Each number is 128 + 24 x the weight over its row's rms, rounded and kept within 0 to 255. Layers, rows and columns count from 0. Numbers have three digits each. The size before them is the row's rms in percent of the matrix's.

# layer 5 attention key, 384x384, rms 0.0414, rows 25-133, columns 0-127
145:126145179141058138106172107148103084105109162140117122142107119109163137148082141133156123105152144121110157096119130122117113123146140172155122130110152163135105119141138125122121139131137134141143050096134146132125090102120088125137150102144117150125113171156120112093129145141176141117136137101140158143105140145150132134125140139133098100112116088097118094120141129134122131157105
127:124091113117113142078148145157169144140112122136147082131136159128109120123111136104132154188130130119149128149092147121150145101105121134152165092104120134139127185148126123122149121107087136132102137111119125118139112151162124115145140138118118086109137170107079135106132152172158140126142139142119102155112131132137164125136152109118148098124143153136125167104098147137116142109134
134:108113194157140127151131152117160094157124122141141124123113160115113113154137122138102155150165102107080139103131092129145127122110201076081122095134153141089104130092137164089115103125144120166103121091121156134145126136076087131105179127100114128117128119137137160113155121147123129116117136150135097173112133157193140140135158150151126123099116112108126150139124152102148126121142
141:168154137136147134112125099128170095118118108123125139101132131031129130136121166097149156124110143152098097165149112098122156173145122125151144138086135105103130114118136162092097157146173123137160159112117121114130132182117165092109117104075155133142162082096098131137132130125161144127140139165122124109114144144104107095149045133097146123141158155110098097130150124100130109130143
135:099082107142125115121129129133127124159117134119107160124131110130135144140132154108170097161128124129105130148089139179142108152175104122111122116146112137117150126123125162114138138138092134140154205102141114129154115132122131181148100103144097088141099102108098161104164140099109097179103144142109155134111153133120116205134141117134165086133146166137131166105106143101130131133109
129:138109123129092132102163125122128142160160137119134074136160126124117134101102169104088146173172123139130144156130145139118104154118093094102126103125092166158150128144129093104089171134143154141143117110126138093117084142104122153131123112143102079123146166116127139122158128130115100137095119139121153143093067097097171089137130124105104098148123124141119063129126135065101133147137
131:100079100139210062107150163120124119121108120149133170120134124130129130077112133132107122145159136098122129063132129144145099095140117169101094091127149046112141152135131102108148062116128112069146100126126126139139138144139088164116145074106113136180125108152156171103114149131103135141143137084123148117158122121141162135115079123128102143096134115087114112136101111131116133183152
057:137160177146137140149156102115170145108153125138129160128106095180117146140185108115136116113138143118161176158116090139112159103123132161140101101122109128136137102100148145131130146149110139132125112088135081125135114159082126106147093155170131132132126106164143116089156087076154096137098153140156111160142155144145126124117075128120151145152106133154140129172129111146106120098137
069:114121137172156122037130136116117148123140142121147133094123112169098121131162140091118126146148095155139156100150196114110109097177112139109115133133110084145137111117119088126134141121096136127126119088106155076105085116122144082130143087119145138101126126146153159144110128082159120147113141148120130094139160077134136153144146118110104068134110137158098141122134102131093137098154
068:124131118110096110177112150142089130113109158114087083147152156059177140102112109162087117126066166121095110109107098094135127122113134109121152141116163173138136167119118140110120126137142117111135118166145130175131168106175113199125104163139123115149121141093100118117119129175141120139123154142093143149137095136123143117130153148149096174149137119093135127078113149082166137166112
057:143129124140127143139154165120151152122134129130118150153136168132169137129156130118145116130083124194118165129104160153126152127122132113132150144131139159076131136133106119163141079107085135115134132108116162162100119143157114085168154153134125137137128124097168118125148091127132121130136131139158135129098089106152089138133161136129104192101098139164159126191129094142132162091130
063:084157107135077144149099141144105123142101133098102110147134116078125151127111115161096147137146163128140116121125135120135117113121120122110129136137181137184145158120123134137125150106166148118142166146113107181140133133108175169122130121157110113188145140111091139134113129175088125140145111103101178169136124150130105128129131142133131129134114138092144111145141111111197111155123
072:114149128142105140164120123117126127136116128150083103117138096106082157140094082099110112139121129085099147104147121137123158159123130146117118129097104149136094150108157137112133128146143121153139137097178125144126108105125147182140151054156103114149158160114104138157099136153096099102117185136122118136103126155140109096123136151163131142119113150095136136148163106137104104131173
060:092112165130163128119144167101114139152145102153175140129118169131110073115139156112131129098099143156143122130139112137123144102116147124146160137136113071131157135138121129171125123128149119104149097085095145143162141165121106136131134102117165166148121130125141113154082149159134084139125143118113148129165150128111102137135138146152131085154149101114115146127091100101135174141123
065:143189086115103142112130105145080161141106131141098100156130121092153146150146094123148136122129166140148118086134158139122161147128124153183103167146134155108092117103130110134125131155148101151125167167137101183149124122111134155148160135135184095128120139147132149121137140123122145143117141143090159153127122131177100165146160165104127155098114133074179098151115147125188111148158
068:120126107133158138116148159107068131137140103110123101192144135106110148112156149085131137109123131144168147078164168090142105127139079156132140131146138111142089114105134127116147122117138114130101149118124108142147048118108154119146150130163133111169098139161128172112158111161145142078113128144092163144135152149149069161075147121152163092115100143115129101118094126115151132102123
073:147097193145150147120132131143160091142115129143133140155157170154169136146118109088134133126165098138114135162114096153104104117122120135111108114153103100124155149166148111139128116144121131109129128071137156034091102113096098130099135132115135151152154111113147144140111113107163131150118117110170120119128130151134153127108112119122120106147126141141080134179139102137106213107118
077:096136093134110170127102108138097124138118115148128099122126119106156142122100142156099134080096169117120151128151088139102128123107131092114096150133160177142101126140135124144127163151108129159118127162104106153136139103131126129152126126125151121124098137092113157133123112150080154104095152122130120131134149134161142119185137155126095203142127133105132110173135122120143119107135
079:126084092126128161143120136130151119110102147142137105135144133089146158097113116142104118096098143096094124053168146125146113116140143122110129115150138140127092091129100143089121154117095132138101125143129137140146096108161151172106158090122107089145112127106114129150153155112131159127099129112086155130128114119096125165162097164146127158101152128111145120162111133145063152115117
082:148117158136141136078167121124155108114086123136112156159116172187142110120098104113136177139188110147111184123115126120094109122106124108129142102132072089114137115126093122156160124108136155134114165059125155093112105139105088100129145156130095159130149152159192130123117112111153106157137115105164138110167155135153107130124147103089122116140143134165096138097107100127128125107120
087:177149159114066114149089134116143104096132113098125105145163111131124107134150150125197123137137116186112116104108119132131110149130184123136137105114109118152131137147161138159127177138128144164105094110090118141122125144098151102161098120134116146133172154127091106110145134142106161134149167081168083126115133141148130164128176128117094081139144118149123106155170166106115112104092
083:145127057131138130094159163114132129080128125130119119146126127126131148122161148118161138105138117101127182049140150132134157135147094131180114112118141125172125110113126195103153133124141110110155160115121106118130103143139121129122193101140115101087113098141106137123144146159158162162112119115166164145102141146139098112083109161161149141147130122133120123138090131121148075082111
090:113132117125142146084156104120168140087099166112115062112111132128119091132099117121129139088115102131113119195136137102105126137121083090136138080131114130117135158133137102081098158070133123105107148131158074140115186089127166147118136177149105123148115147099124088105133114150138126117127093163155121125133159140142127144125152119114155104155133142162155123074082120140143164119120
107:129131158116103143092130108113125122095122147093145107161147144119132108134100093137131129172124085181114166111128120105107117169124102105115129105121091125150105143120136115141156152100152136131126176089121088160133123146125146143103139138165123109114136126131128121114157129138162104103130117145122123141158105111083109163119143134124181116148117152150104109107098129145094132171108
120:139176118135136135061141162130172141109105141121116110143146120111095149112122114142093144137131140153087117103116135150143117125124100101141121092160125133145194133105103166092098161156145138167164104131140114148130105135130114170125146105125084114167127149120172152143127120134144121122125124160130172124120095148066105133100106098132161128138148140150108086116077147125163143120118
140:179109146164118118129106131134086155155104138129105105136132146165102112096119139098178108091123122106116136138080160088108109102131132127136174138170050121132118128104107140131156089127132127153103054098093168105127108132148119111118118154162105158125129100123122127135101118131140118155150172148103105158111122135155114131156114088156092084126181142131120082124136118105121102130124
125:122153200162141125159160125111174145134152124120140098137128162091114143102111140140128126125136128116106133184133169109136131132115123107065126142123128101102109139135158162134144132124170145128136133149078137153148139109155129075076135131152148111171142097113161126139114128131154128119131147108117137154134120134122133137120144145107126163106136118131109116135180133099103152148132
126:136162133152079122100119122124119120106141133152165118146099112099146127172138140170107113117132138098114140093150102146147123098127177126151135089113117137155136097150109097168123086160103145120098129112163140130147158102130112136136128150167141139096150151117112142131146135153148153118124118106120128156150117131123173120106124114151109096139113115151109117124039104118112116111116
116:147163194133140173129125103128136095164133138124141097115140110054151157184142111096155113099083124116128139148149164127104131079136128142150153125102160074092151141110121092117113087191130144161147128086102153144124128156124138098117095147157102171094148137123170142123120149164167121098137172145141115115126131152121094139147141085106147133158128100123137155103125107142123159155132
136:162117157122167134127142150127119124121117132126135110128145142104083121094105142141123145081077143143101137072114118104124136106102117142146131126148151140129075120150151138154109102096087137110088157143121147121154078132161094058111087116086141138106092088086087128092148147158122123122120139136101166133129138145113130112103135165141116147124127065114141112137094090111126103143142
128:119168128154066096139118123141114136119129101119136140138098161113132118153116137172158107149073125110094108115109130137121133115161122113175115089124087120152109117130121129139121118141162104129155117098107147137155153107193107077137152145136121142123125138119108137134135134127100164156087129140136132089141106125130147163136109124157129118153134112168097111174095103110173087135113
129:119109149123113105132103126094179118135095145138119089090115144108090132129099137134166119108138161160152153097174138136122085133121131132157122126116093129119122106131130122141144094134106122131144117130126133111123119077134111098134143168129163141127133122103103140093122123126115167138124130134099128153125124115115119123129135125144141103135133135159121093123111160121114156138139
137:186148096132125161139141099113102143130099121131108122130125157184126090132129109142105108102149103090156106155162152131098113072147161105128148117155092106118147154151120095163112183163106142109167103142136102070135140141112134127100140136123128129149110134120117115159086139122087114123130154153132125095164103167160131124127158118140170134148136094123115134099127144133143150131162
133:122121120082140090043120132144091130117100148120103135122111102111135118122155142159108121188107106162144118175137107177132147128105127139152141166093119094083143156116125091125132108128101087175173117119095120158110107141159074137120122168092120098102136124127128129111090100143142112102137140134142095154147141139109131086151143166113165176124131141128142158112144151085140149145123
137:125071088140165171088126157144108138121115132110134121113099132128120117123099126167147133149094118146141143111129104181143148119114143140139146125125096165105134141157132114174145174148075146093101108133150108151143096152170110151098137148118121129143145140138166142147122132168112114147103127102143132136132161081174096124131101163116139138159166162118135107159184181137176119111133
135:138151099119153115071116175120155108103099108138123090105115123132105133133132179088137138107130130150099135122165168116101166140131139140141127134136116147164140119136117130112142127162127098117115131120117107176142128134161157114126122100109095142073140133126143144167128121147152128132152123118103132130153174118133124131166139146143110133133103146181125165131143146125131122102133
141:143152121104165118129122145137118155110147129155169149122090121105124127140065132069093137112130111163109157126144136148121120162138131116112160129121106128093127166155120086146151156157149131117141146156144145116141148131096161137129124131173117128171135133115126136134144100145147129173146089161109130131124157134118076117117135119150131047082117117103128138093111125135125125159140
137:109131138131181104133126089143121097174064110144174161146119125104196075121087134128124136115092123136143104097159104157142127135137124153130154109115102154131133133133137166133123117095057159090118134121127119101144110160151131127157114122108056171137150125139149108112131119126118081093128116109122153128152125114158108129112120123121125144127123109099130116132121128119117119152105
132:120105097110157144122113086102106171144129103141112128106141175149129102112132120153072138130124099153138141114126144109109118144129114136112129105144143168140164134074103099087093118129126124136132133141135146150110090122138157104116155108113118124131137147090136112162178137121100113145120176161166133107101069113145113159143135100161118155118149157128061195174122150150140205131098
096:168135111135125123167118090136103156093126082096122084149117124093152158105155152146156156162086110126120093120131165095144117167119142126170128130147151072136134111096142146136156132165121121128111104116137111149098132128160179159160130106146101133138100085104142106118104102134086136104113128133151105138121075129120112126144132186096145159117127101132152188156134171111113127125158
081:114110105141135102153136096149085146119156128108126103140135112093117114101135153147152153126100116127120121126115138092144123131158145151152132164102146104126080094117113149104113143140130127097132123111131144131097139137125161154154129119138111123112109085111160089166129135147091125116125118149143078173115106123102133139165132149110129161097160105124120157175135126118134105097113
093:097111110156158094102073149100142110149123113143119107123125133118109115142096125108123142134120111128107142148137115137147124098138079118117095104146117164101127147149126130091106111121143134111108110108122162104139125150097076106078115154116134169135164154175112142104132117093138073144158139132134165087148169091150113145105107105138107102126107138159096105081107100168134147135120
089:112159159154123093121137159148106158105127118127133123145095112123153166080184134124093165155095147174150113138144161095148099138140160144168146162112122105100131161148128132143128139111087143130126112102146142130073166104136156136111144123180087094120104109081144089132101129129110137126120123107122092152112112139159088141158144150123129118066086107111175155117148154121091142150117
093:156128129130125077139124141161130094115130159147138099131138095116056145129099150141175118141147116137165175081143114132149118140139113142144112087103083161140089144103166154121171180125113186119118160105098130119154095097135155104130117079128107156104113114099068114151132122117112148115121158128066109093135107100116105136082141192132148128118134119114116101126122129172146136112149
084:115126141140150101128083108136173106156125142111112117143097126100112112126119129113108118138135098139130153122125094129134098093153134142154100118174130113144134144144132137096163137072139132114086093106121145128102124113091103113144108185149142131097116100104135118129124111130072127122156128152067132111194096096101136144095102141148126117151112133164112141121144141137163165118143
088:151133126167110099153096131126143142121137112152118110116156125152126132070109108133126112138101123055147153133112146139136140157125113113097126118093145119110105160138144111195143125152109170134121127143088173140155158103119119163138127116127146124154119111123124127131095132151122136047148058154113082106134148097108122125132108154094156121116128104114168114119186130128171110107148
094:151081064144141117150141114129081126115173150114097101107113124069146115094107144156132119108131100128136139127143100099109128126165139122147113092138111138136168112103116125130096128157123121159115170152112134130178103155096134127124153107117096175099128148120147121135117095147104139152147113127080102123094151136172145108111095125124095140149134117124069125166126134126176091132154
084:153160127155163128137141131116122124120114116135111099129128116165107134182132121144063135093110121122109124188102099091146106100107179126107125137155126119089173103117129107174121133123101126076128120126152136119115132092143146114098093135094118148110134131118189097146117137065144127134131110097105116109085146084100159133128124115152125054134172121146105131129136117110117110152128
081:061196137165145137060088107121133131105104110152136141167122108114132129102110142095144140143129149140083105126100154123152105123115126101098150139143142151148112109124080166147153082094149118181100107119142121128111124138156098116108121123130128125136106120103104112151111095133130145121142152140087170137130111160109132165091170148130132123118098120154185130109132139098114133151138
087:130137143144114193147138130158086146162152102138124103133160154142104099140153104144136129174121087137111141147152137125074128153103104161143102120122129126148098149176122105149138142100161138168147068146152143129124111177128144135170119133145125183143121110117113124074135088130149115105116166145158098129132097126114120135130151159146124136126166153161092128163134099092124147089162
082:127126146102092142106146160116159119123129110112115142107134110146113175113158090119140131074126157153138161143136126099133155117136138080130126118096140089141109151136135143053183138129137117099195137138179141079089106083153141129148135153140139109152134104143120121140138105123089114135109127123083087115144115102123136097127101182104171156128086154139150104111100138140141119107135
096:096087138136118128112119119088150099138143145150163156148139177184107149129104141112110115113176084141154129109113107150104138126105086106090130130143130149112137142138127147099111090126162120128163145148091136114138108122132091117100113139140131126138134164138119146122134099067125107163134146118142130128187138120115151102108139111111158102126129119145097102109084098153158129116135
091:129098151141119086100114114093100122144162117143111099120147117167090138126125119142101151161179167086120117117171110130121127083110144131076134140158119141130142139107151163126096083121156119103119108077156101118106120119144101112116088152109150157136155070100085157171134086141149113139132145175148137132118139129111083109141147074112138171117146159088116111123159103157148154113123
076:141135114131127075129145142124096080168094127091145086110127129122099103131144134104138119131108127098122107139171104129163111107141107083110133089121133100140103136107155105119133108109163144135129178127127081108108117127117128143136175138151116122166137122099074115119155127128167162132112127169116156094103099130136168122169159123133089132113128098120136144123081127123120136146138
110:131087145148139147113111132117158121140142130150109186103107134169110098151095132098078161097150127113163122139131120146136137120126111115116112145132171159153134142131129088142102131095140157136122106126081118123143077117117093117110104145115136168116104133144170115134118134099129118132150106105108099084149131070117149130126133096148125122188140175117101113111158077149157149092103
054:126114118138130138131128168114101127161138124119136137130128144102127124176105131118130110100108100095174176099163102146088109137147080109135106088141152163104158107142140152110140118150154145127115145143131138145126105148110057096079131142100162151120153165197089133093132138107152100160116176078116148106101177117163153108100141116161119136151160125119125138123111093128153086147118
109:149153136134137144156144129159081155101110115092090121157130137111164146096158131177140114154096105134121145114133135128147143179156151169161099152147126067155123107101141111135129149115094134115080125144107106111106125105106165151184142117141096108127115081132171102151114139113112134098127104137140079098101118133103118139137141129101147131112114129112188174141152127086103144126135
089:110122106128127108150112156134085126138123167163104087112133125100107129143075149159138109124105130120105108122172100115115116194080139148101139134089090151095111152109157140099120076118097073148126147135121122141165087144131120111116127102132135155151085128120138167132119100084163130112171141146140124136133126116171131132127140114168096157151105131127121118157140095140156140106105
089:116125139103132164132109064146115109089148118119115135144123126120110146106105136114141151161126091113119132149088092135154106148105150133125118125110134080094079145164130116174111107147128168123107129148130144117116124124107141133117153170122073135120115101096152124151108156153136163116132099123115158161055160095122076156146142156118162169187099105098141166171139144143094120105153
091:147172170110095110166101110137086103102091102120159159159112106169149137137118116133144145089069137113129135128088142129098155149110138136119119126152166133133082097155108082123107180150181174104152146146149087109108169141144109102111109108113102124141111180154154120138139126101131119126129138138129125133112103166124147112104111162151106109097112166119118150163106119106102102101100
083:174173157098160128134135111153112098109108126128111129101081128144184080136097141139147106137151125147148110109101122113117085150120123158131110177171151109151134118130138081137115136140098132162143164119146143133094112131110103089114108144106147126090120122171144101107137128175154178138166131172127088152114122090144109105128118111130116100122119158140120116103129126133143146110127
087:154093124145160123146127102158112120143108150140169079118175116148126118116099103118125143087122128132141157111131090095091124155158155167137108129140130143112140141106156135104087088092124140085084128130091151146141118178130133165115132182145147135115107115147155144129150126117096111118147119138118158097168137120096135099075106081110144150120139149095091104111147134114153139112120
084:129142104140130098105145140136138136096150143123174116122158133096179140150156088119130134116132140113125085151079152108165148118158162116105119167163099128125088122152104149128148117159125138161132171142099129131137185136141147167111122153148148138148134172125114108161113094136107105115088155116105132104144172126164167127128142148141118159125085091146154146103127134154132113167171
086:095178171093116146117134112135170192103133148116148133118159119097139112138148116139131105176109118131136118098147136145162139178090161170122127154118151146132125139102094131073168132122132124122105064173111142131103157113141141161115154164136134151138114086108176162126108126116115109122089111105147125113158151143099102156167128114127113147132101114165165129135153123077105109133187
088:092108107107123127108087153095180130135106126096141176103132154106101131091140102093164106112161138146132127153149098124165122172123067127143125093157143119125144115134119141098110114130151079125130142127109119162124123133154137127171147125110111113119135140169116099092143115118132125154139146099109099130101109103153105181140149127123086128130119137153097148143140087134130132131134
088:123112073139130177085109113100140120154073136151171107141137138133139122154135101125079114097112106115111156140118088176116114099128119110092126155141121158102136125130128115109108094107127135092118155103167193119109150099118115157080095155130151161147128144144126121122164132093142161154135104143107141133163122102136121148110083091113125076087176116107086138184145078114152120097105
086:111142168127083112114126100121155133185144129157129139109115144109145113112085113147158160171127168127114124152124128121133147158086098122125127114158103180102128166144156092128159111097090153109150101112113123094133149179149095164110113164095180153126146122100142145162174132096136120118133141135143151105111139111117118146116132158124153124128101172155126084107107126127129137169122
084:113127144114149111092121110100105123156126155122101166129104094153099141147125102109126152110123126136149172133149071145142116098099157135123099129155134173153145111110117131139081112115104093109128150118145171133135125097125069089100123150138110160108149150138135129169147142101140149125142132124137140122181118132125121108089096091123095099149097162133119125143124103121129118094138
095:191132133093148161121160116141120129132135102101110131143125091116137133128165112113172148184118140158158134123113133113150152159087123125151131103145174107128111090123098142130130131122103130104101126139125119171116152126148137142147120111144111126157142114073158121110098148155110148101100115115162109144129099144134131102141141170122152151119136105130144171137145184175130111152108
085:108119128157122170154106078114127162132154130117112110131144141078066118116151143109153122119152089121131126152135121150105137151135094190140160111131165134111159103115143122140098175129145137144116123109130161147114130110121143116122174114137107103125155137119121139118138115126114135163154145114129138120086134148090109131126145109143087138135096132144118125131097130129107112151147
091:136104173136164091095082104118098125134080119147142148149155112106107144107153120122117110162108187129158101100097159121096122155136097123155077159112121137144145132129086142140097111119167113163135148122135150158117120172150140129137147104117171126131107144102074140130101116122176131109081118144150105134114130128136110132148178133104119168073126127141151114124124150137151146145106
178:102089131139140109108111129106127119156125153179127166103142151138085113153080122134100120102159129109132161139155095155114119097109103096086109108135100175111146137129147117132099107113137136108141153102129139110164090131114082105095095152107164157121158169152103164133151130107141113132161139112126166129147163101144143101112109081155104109161145169137090099112121078141151145118114
111:128105134134135133101107126112156111161131128159131146120131136149109098136088109108131144087166116081122159133134111154097124093128090087089117108132114188084126134138132122104111099113137117117135140097120155125193081148140084131085091148110155167128157139155119153136152107098163090136164139102117167098172163103135143096105107067137105126136126143142070116112108089151166120098152
083:138166145102123140147162140125096130112112153068123087099153123086175177086142127129154152142059116143157073123102131115121128160109180144127170145125135084153111119122113148151173129157097102134126150155134128154083167116139153136159153099161108068111137104111151128117108129135095122109122113132108090150104091169116130183176140166146093142102137112124148131135116134122099147145106
085:101125140129116149154161134162157150165199144178115153145149128122106156104138164170146084105113108084136127128133163123116154143140150144169097122051172127116099103107094119128132150148088169128152136128170113104171124133118138111157133091129165089146132097106097146144159112129129154114113166121113147151110103134109129104086122102113101120116134067150124116125116107128118127099109
088:117092160088145120136116132127158096164142128102107114132112111133127142092143137154109122096167127106131142176129143111090127084162136105089094150112114153142135141107120088093145144119132162054150098109172158099158143118148142129112101137110145101103100088123113165126096155109084101148130115141108125136134118115118135103089140105085153115122152118139146107148141089131125145122102
082:085158148093126125157142119108114150116063112132113166139081139116195124098079085053053176123121141116125109155164113085140136115135068105115170145161147128150119149127119160094102102129107123126114139108175122119124099165170148150145145151152121102131116121138162109133127126117109155168119113125119096107138135087125110128122159128080097106152126153163143142096171149110127172154150
086:159120142110170100141110125071173130166139087119136117117091143138139132085134153128097134104146125124139154152125165114136082134143102107135093163135152088139121152115141091067156105088109127079118083115161134075149109105153148135113134165100196085101141117118154136130127120119082126209150132113069122127171136146078160121140107148127164134136080120158140162125134118118132169102141
086:167113137140119088135123149111139119132150121162169117108122118085087159115162142119143146139101116084156105099126170116182113146169195098112082124111136137097113113126106123128120114122159118170091138130103133118130165149130137150145157132146142091148112157116106114150104131146107118125150103132109149108098154101129139150097126117107105149132110109124132100173133132087142162131116
092:132107143110101148112138094156070106101160151109102112139150133140147127162144131121154116178119093135137140122131149081106127129104093145141119146142109121107071105166157100118124145093166174133096160147120065123090120178121106088163133114141093134106108126150099058105137128160129098087102144144169093132089150107149098145108162128145123123114153135131143129129133141139138120137149
089:164159105103118094171145107087123127121168146094147131147138128099152102107123136117155098122122123114101130115090139118128150152151147144118139152150185089146120115110116120136142137107121145167147124107108114102077125135113143138136133133156091099124118119072150128133121130136068145111109082113149098157086126141112139146152093165145102118137075137095136155164112162086121092111123
083:134113151100109189189123129122096119120167128100151117139143131121152134105142109099135090148128148068135157149110138133156105125155149103162159113134121115113165112149170120129088146184113121140085149115104100120117150110106114130166188104143146158177134135133153106156093143141165132121082117126132120127107132111149140125130082115107149155137128113140151141174150138089121142125111
091:096140150143134118134133115138066057072137123128113138134145151130105158165140110115162157138116102152110122091135171134083125149141095109164077110099129133109135173072145093123099129102139143136153144125146130131122169137107140120129114103126131077142159137149151099136133143142131101094105150121120161168119115144146116074130089121128133145178120112152129136133164143090130101128123
073:113151153127142104131109108079098107128162112159115125108104156151141111145070140103085119139086117120178173145124100107110088112133122123151113153091133124101150124147106112151141129140138155094121102135156171134186145093115111135124106171130146157119164119152160133145165113114151170159176112120132112108170158108115124125109151096138110122156139158128103120090115083161112158146153
091:128114158140160145100133132133139132152126115164116153132139141154125105153069136155117145156167174130115154144087121104165090140141137100153135141127091121126149125178101118103158067150139093124121057135109169144075096146126140134125151131117120143164122162118132145115090105110119069135152147109090090150123149125165116149101162132118139122118116139163125103110135105150165148159144
100:096124125177166107103118133147166107154122125165122129142148113135093079156061099114139156085170125140118136157133137133147142094083128111116118107139136111116113161127140100118131119129163135108169127123129123137134096118102090086121138122121157136141100141131092141130111135146163139103147123129098140101165133114124146125071131078136133133118128165144068141090154115171116148136089
072:106144119172110088135138142109126151111103121100114101152081170148109101104149131122143146111106136124110119155144138131100128093120125194124128168105121144099110139100134150136139144103117112143169120161129108107092134101126098095100133093158131147074105108088148148146123062147136132164093169103105096097143107102096140126160141154154113143142113110136117118107146094156147133154128
245:118102146141143109102103134105139117157115138149128152117131150163101117136082106121100114102167142113122156125139095168118110087109091110079110109134109185109157136141132104132101102112136134106143149115122144116184088141131091107085098148097159142132167162150116170142146135108150099135149122117106169118156161109139135107110105072149112119155145162128091093088122081136135135128122
079:091136152077120126122140107155148106107104161147113148103105143140169106148132153125096152110104130134105114126119110148122140095110093114097121164111145138182105142110139141113150131087136124149137165101126158118106117099148136162138089107140144104137162167085175136137121135099109100095116147092139185076127119089130113102125140104126101100105118113134111121127133134143169153120130
091:156112137105123175128119134114106108137127133132111165148101152143147098167148123108160106172123123140152091160158139137141152150118096102135104120142121151113114110105120125144131128076111152138092108151090126123123130127108126141144123150108151134122144175140147165112104114152103154156137108086128127126090149094140175133155141115118096154200118106171108126089137112153132163117155
087:124153162183136120098113122108133105144131158112088144116135137080115096150162118108147149106140159120127122161123123145172149107115069181121099120144098137112134188094146125160131138114095137094156146172130148106137116150134128118174145082108155133092113101109153109172137090120160096144140130186114140101143135178141104117130124106099105134103089154152119127172110159112112156102149
086:125128131117152156116115119122083145134152158102124123124113149114108121132068137151121126142133111137080147121137140116121118161131115114102125137117103192138066164094122162166092110153143132155161120105128079153127135109134116123104115123143133124120114117129096115125096154113106157130130159092115122107110110081106134137095140146151138151152098143140138088159126107110132126096162
094:112124138129135126151164133164143170131161088137119127142088097143131108122141127123126123162130125168124081085131132065105154114112130112160173123093169060171137073131114140100151133136104156132085095166129156150089146119136151153174154128164113135164137122091139153127126104159150120115103143158121087137148081152124133097135133146118156162106146109103165121125094128116160111121134
086:118124149154171142069123138113139113122118133117106111155157129118135126120120104110130139091157132131132161160153152090105099116182123135134136134115077137162136141105141127095098103138101135116145146134134135109119110149149176131091150127157100130138109102130143165135115122152142112097103121147097145109143145146135104062097102155154104102165118159107134102097132126138127119117118
089:152140148103105113179124108129180120139125120116123125130116101081168165105121161102145143120109137118157146117106117134118109134132137136129105101101147078117115092109085099156103133091122161099106098142105122157169145137143148109107112134132141132148158165105119084116105134142116124084106095121133085081119118100128168146124126168112118151174121103129122108141133127119111102173151
089:137111113129144096134143092122132094119106130154110121154151157111083147101147091084129110078089108105088111114136132153104123098154148133155141139136116108190097139123137153166090072136139131145135117148107143168134111149118167146116128118130161130159129100160117136089124157124099113124157171112099118121110136120127124118095145116136171157099118149121111104153154114105118105114171
082:168101110139132110126087127154127087158092151148108100134112163169141132148100162122101167110181108140125154117113129137127110095161145087105147109173165151150127147163149133126133119137161083090141174119129161105144135103145091130118130107134100134143127138151100120091150113142115110120119120130114130121144125091154113105129107108141143120126130165087115137134123103159111118143098
089:144115081132146164157119113127108078173131149152113121144145147109121138125168119186107154120086120070130178128144127106151126168096158177153117144133142082115116097101128115128168142135082131106168142135141083135108110139118111101105101134110188136140137128126116136133140138117124154095125116146165121120171154124104145146146146169141142124112148107097145091122094145160152140130139
088:140147163140142129189094148090136171121150138105112120133126140110128090124108133155146092130112112123106160099150095154121143192117132154154088114103136137120152138088152133120130116097137126142127105122140109154152135103156127120070108140111094126110138117125107150138129126128168159119137155145119133144116097131180109104148151164109123122143088100106165117185102098098103149118101
085:145143151131135133163137104116151147121173173125115087104105089139113114131127117149146123123116111078120159170149165079159179159112115121140097160081105075100103141128120137149115092131126156165110139144167137111117158173147123128101140107160102117137145145134124147137114127102099093149108133104126091107110141118121119124163124132127164133168110130090147124125105140142108091157160
089:105131130158100139125110149147119102130139172139055150140169168137086136160075118118117132110156163109117161123125148174114130108062125134111118140108096128146115108120169104140133112123129148116149155129154130133136125121099086123115137105127156133144147178158124115130123119147134123178159120111124156159163127100126116098157148120124158127174094129146117140133118068125168103101146
093:138122112107130107140143103100138138136116129140147173115091131107083103163137117108100105112163144094126099114108134118097122111125097105121139103148105150153162105120157138136105105093142166180109156150115133108135134144135095121127087158174159162107138140150091137106128138134164113127155151134133147137128120129159147148127137117161112218108127156117083092110137071153165139096113
082:146117119147110159155075140122153167115092102146102151114154137160110121124106173096126116119137098139107114090175178131071157182204082113118095159140110148147113153098143157151154164165115125107132087132163155131103106123100098126116165112112121136138099134150092111102086100105129102128134147091114167097117146134111170096129106139138133081096127133115124117118125172096136126135087
091:140143126170157111120115149112170074115119134166111131129143117153146125162078126163061114122197178100082094125126118146160095125116118129118150128154093148128128133137104110088084097137132118117137116134110097119139119093110104085103079131100126137130107185132142148110094138113173132090173125126117104116146155091173136121126096118152126087147174180157103122133132139137124113106133
087:116140111082137155144147076154138201119171130110139118154113101121117141101134119151156119133120136119127145132095150137117110157160148124136110142111132112133128154133126121128133182147111113099130158105131155165116158141128173170144168103156110135126109114129140097112110151126103149123125074167151101161092083131110140107146144161106095169112134108097136159120091140135124131135122
098:112161145101098133181111089146081133122159128115146140117138130104121113119181160123169129146076117142108169133167123102144153112158132151147173159058133097124108102171120131132141144124139120148137111108124101124119130127149126130158150167138160121093101131138119106136125137146144155120109129090167133136092082113150123142185158194112115137116131090076139119146135151113114089121115
097:119128137133142147137153140132089143159091110100132119137110118105129124088148131141150133092145125129160146078206132117094131112106141134120123085139119142130159125170126136127169151105111112141116157141129086119118077168136157132123147114165140162138134113115166153150148151140109147171090089128142141149147143131095157134097138139180136153094140136162183136114163121119123130102105
088:106158161156078120152140123171117157123133093091164121129091108094119105099112153091141158106089167123142113116138093120154117174154147134134144110131098121112088127112131098122151125128133128161173124152143124156092124100143146119149147135119139132134123109105132098094144184096170131141090099147121126144132105117098102120124192138136114165134126078101157177141157116135129128160091
094:121159099134128064125137137123137121116100146171134133106134139171131100131111137093074137126174141131118137146101136174134129102127132120086138135115146186117109146114131110150096108101168144098121092124129083133127131110093121116102097143094118113131137151159153133113110117131125150128191164123060113111161151144169146146082117117147124118180142155176102112132106141144116143136153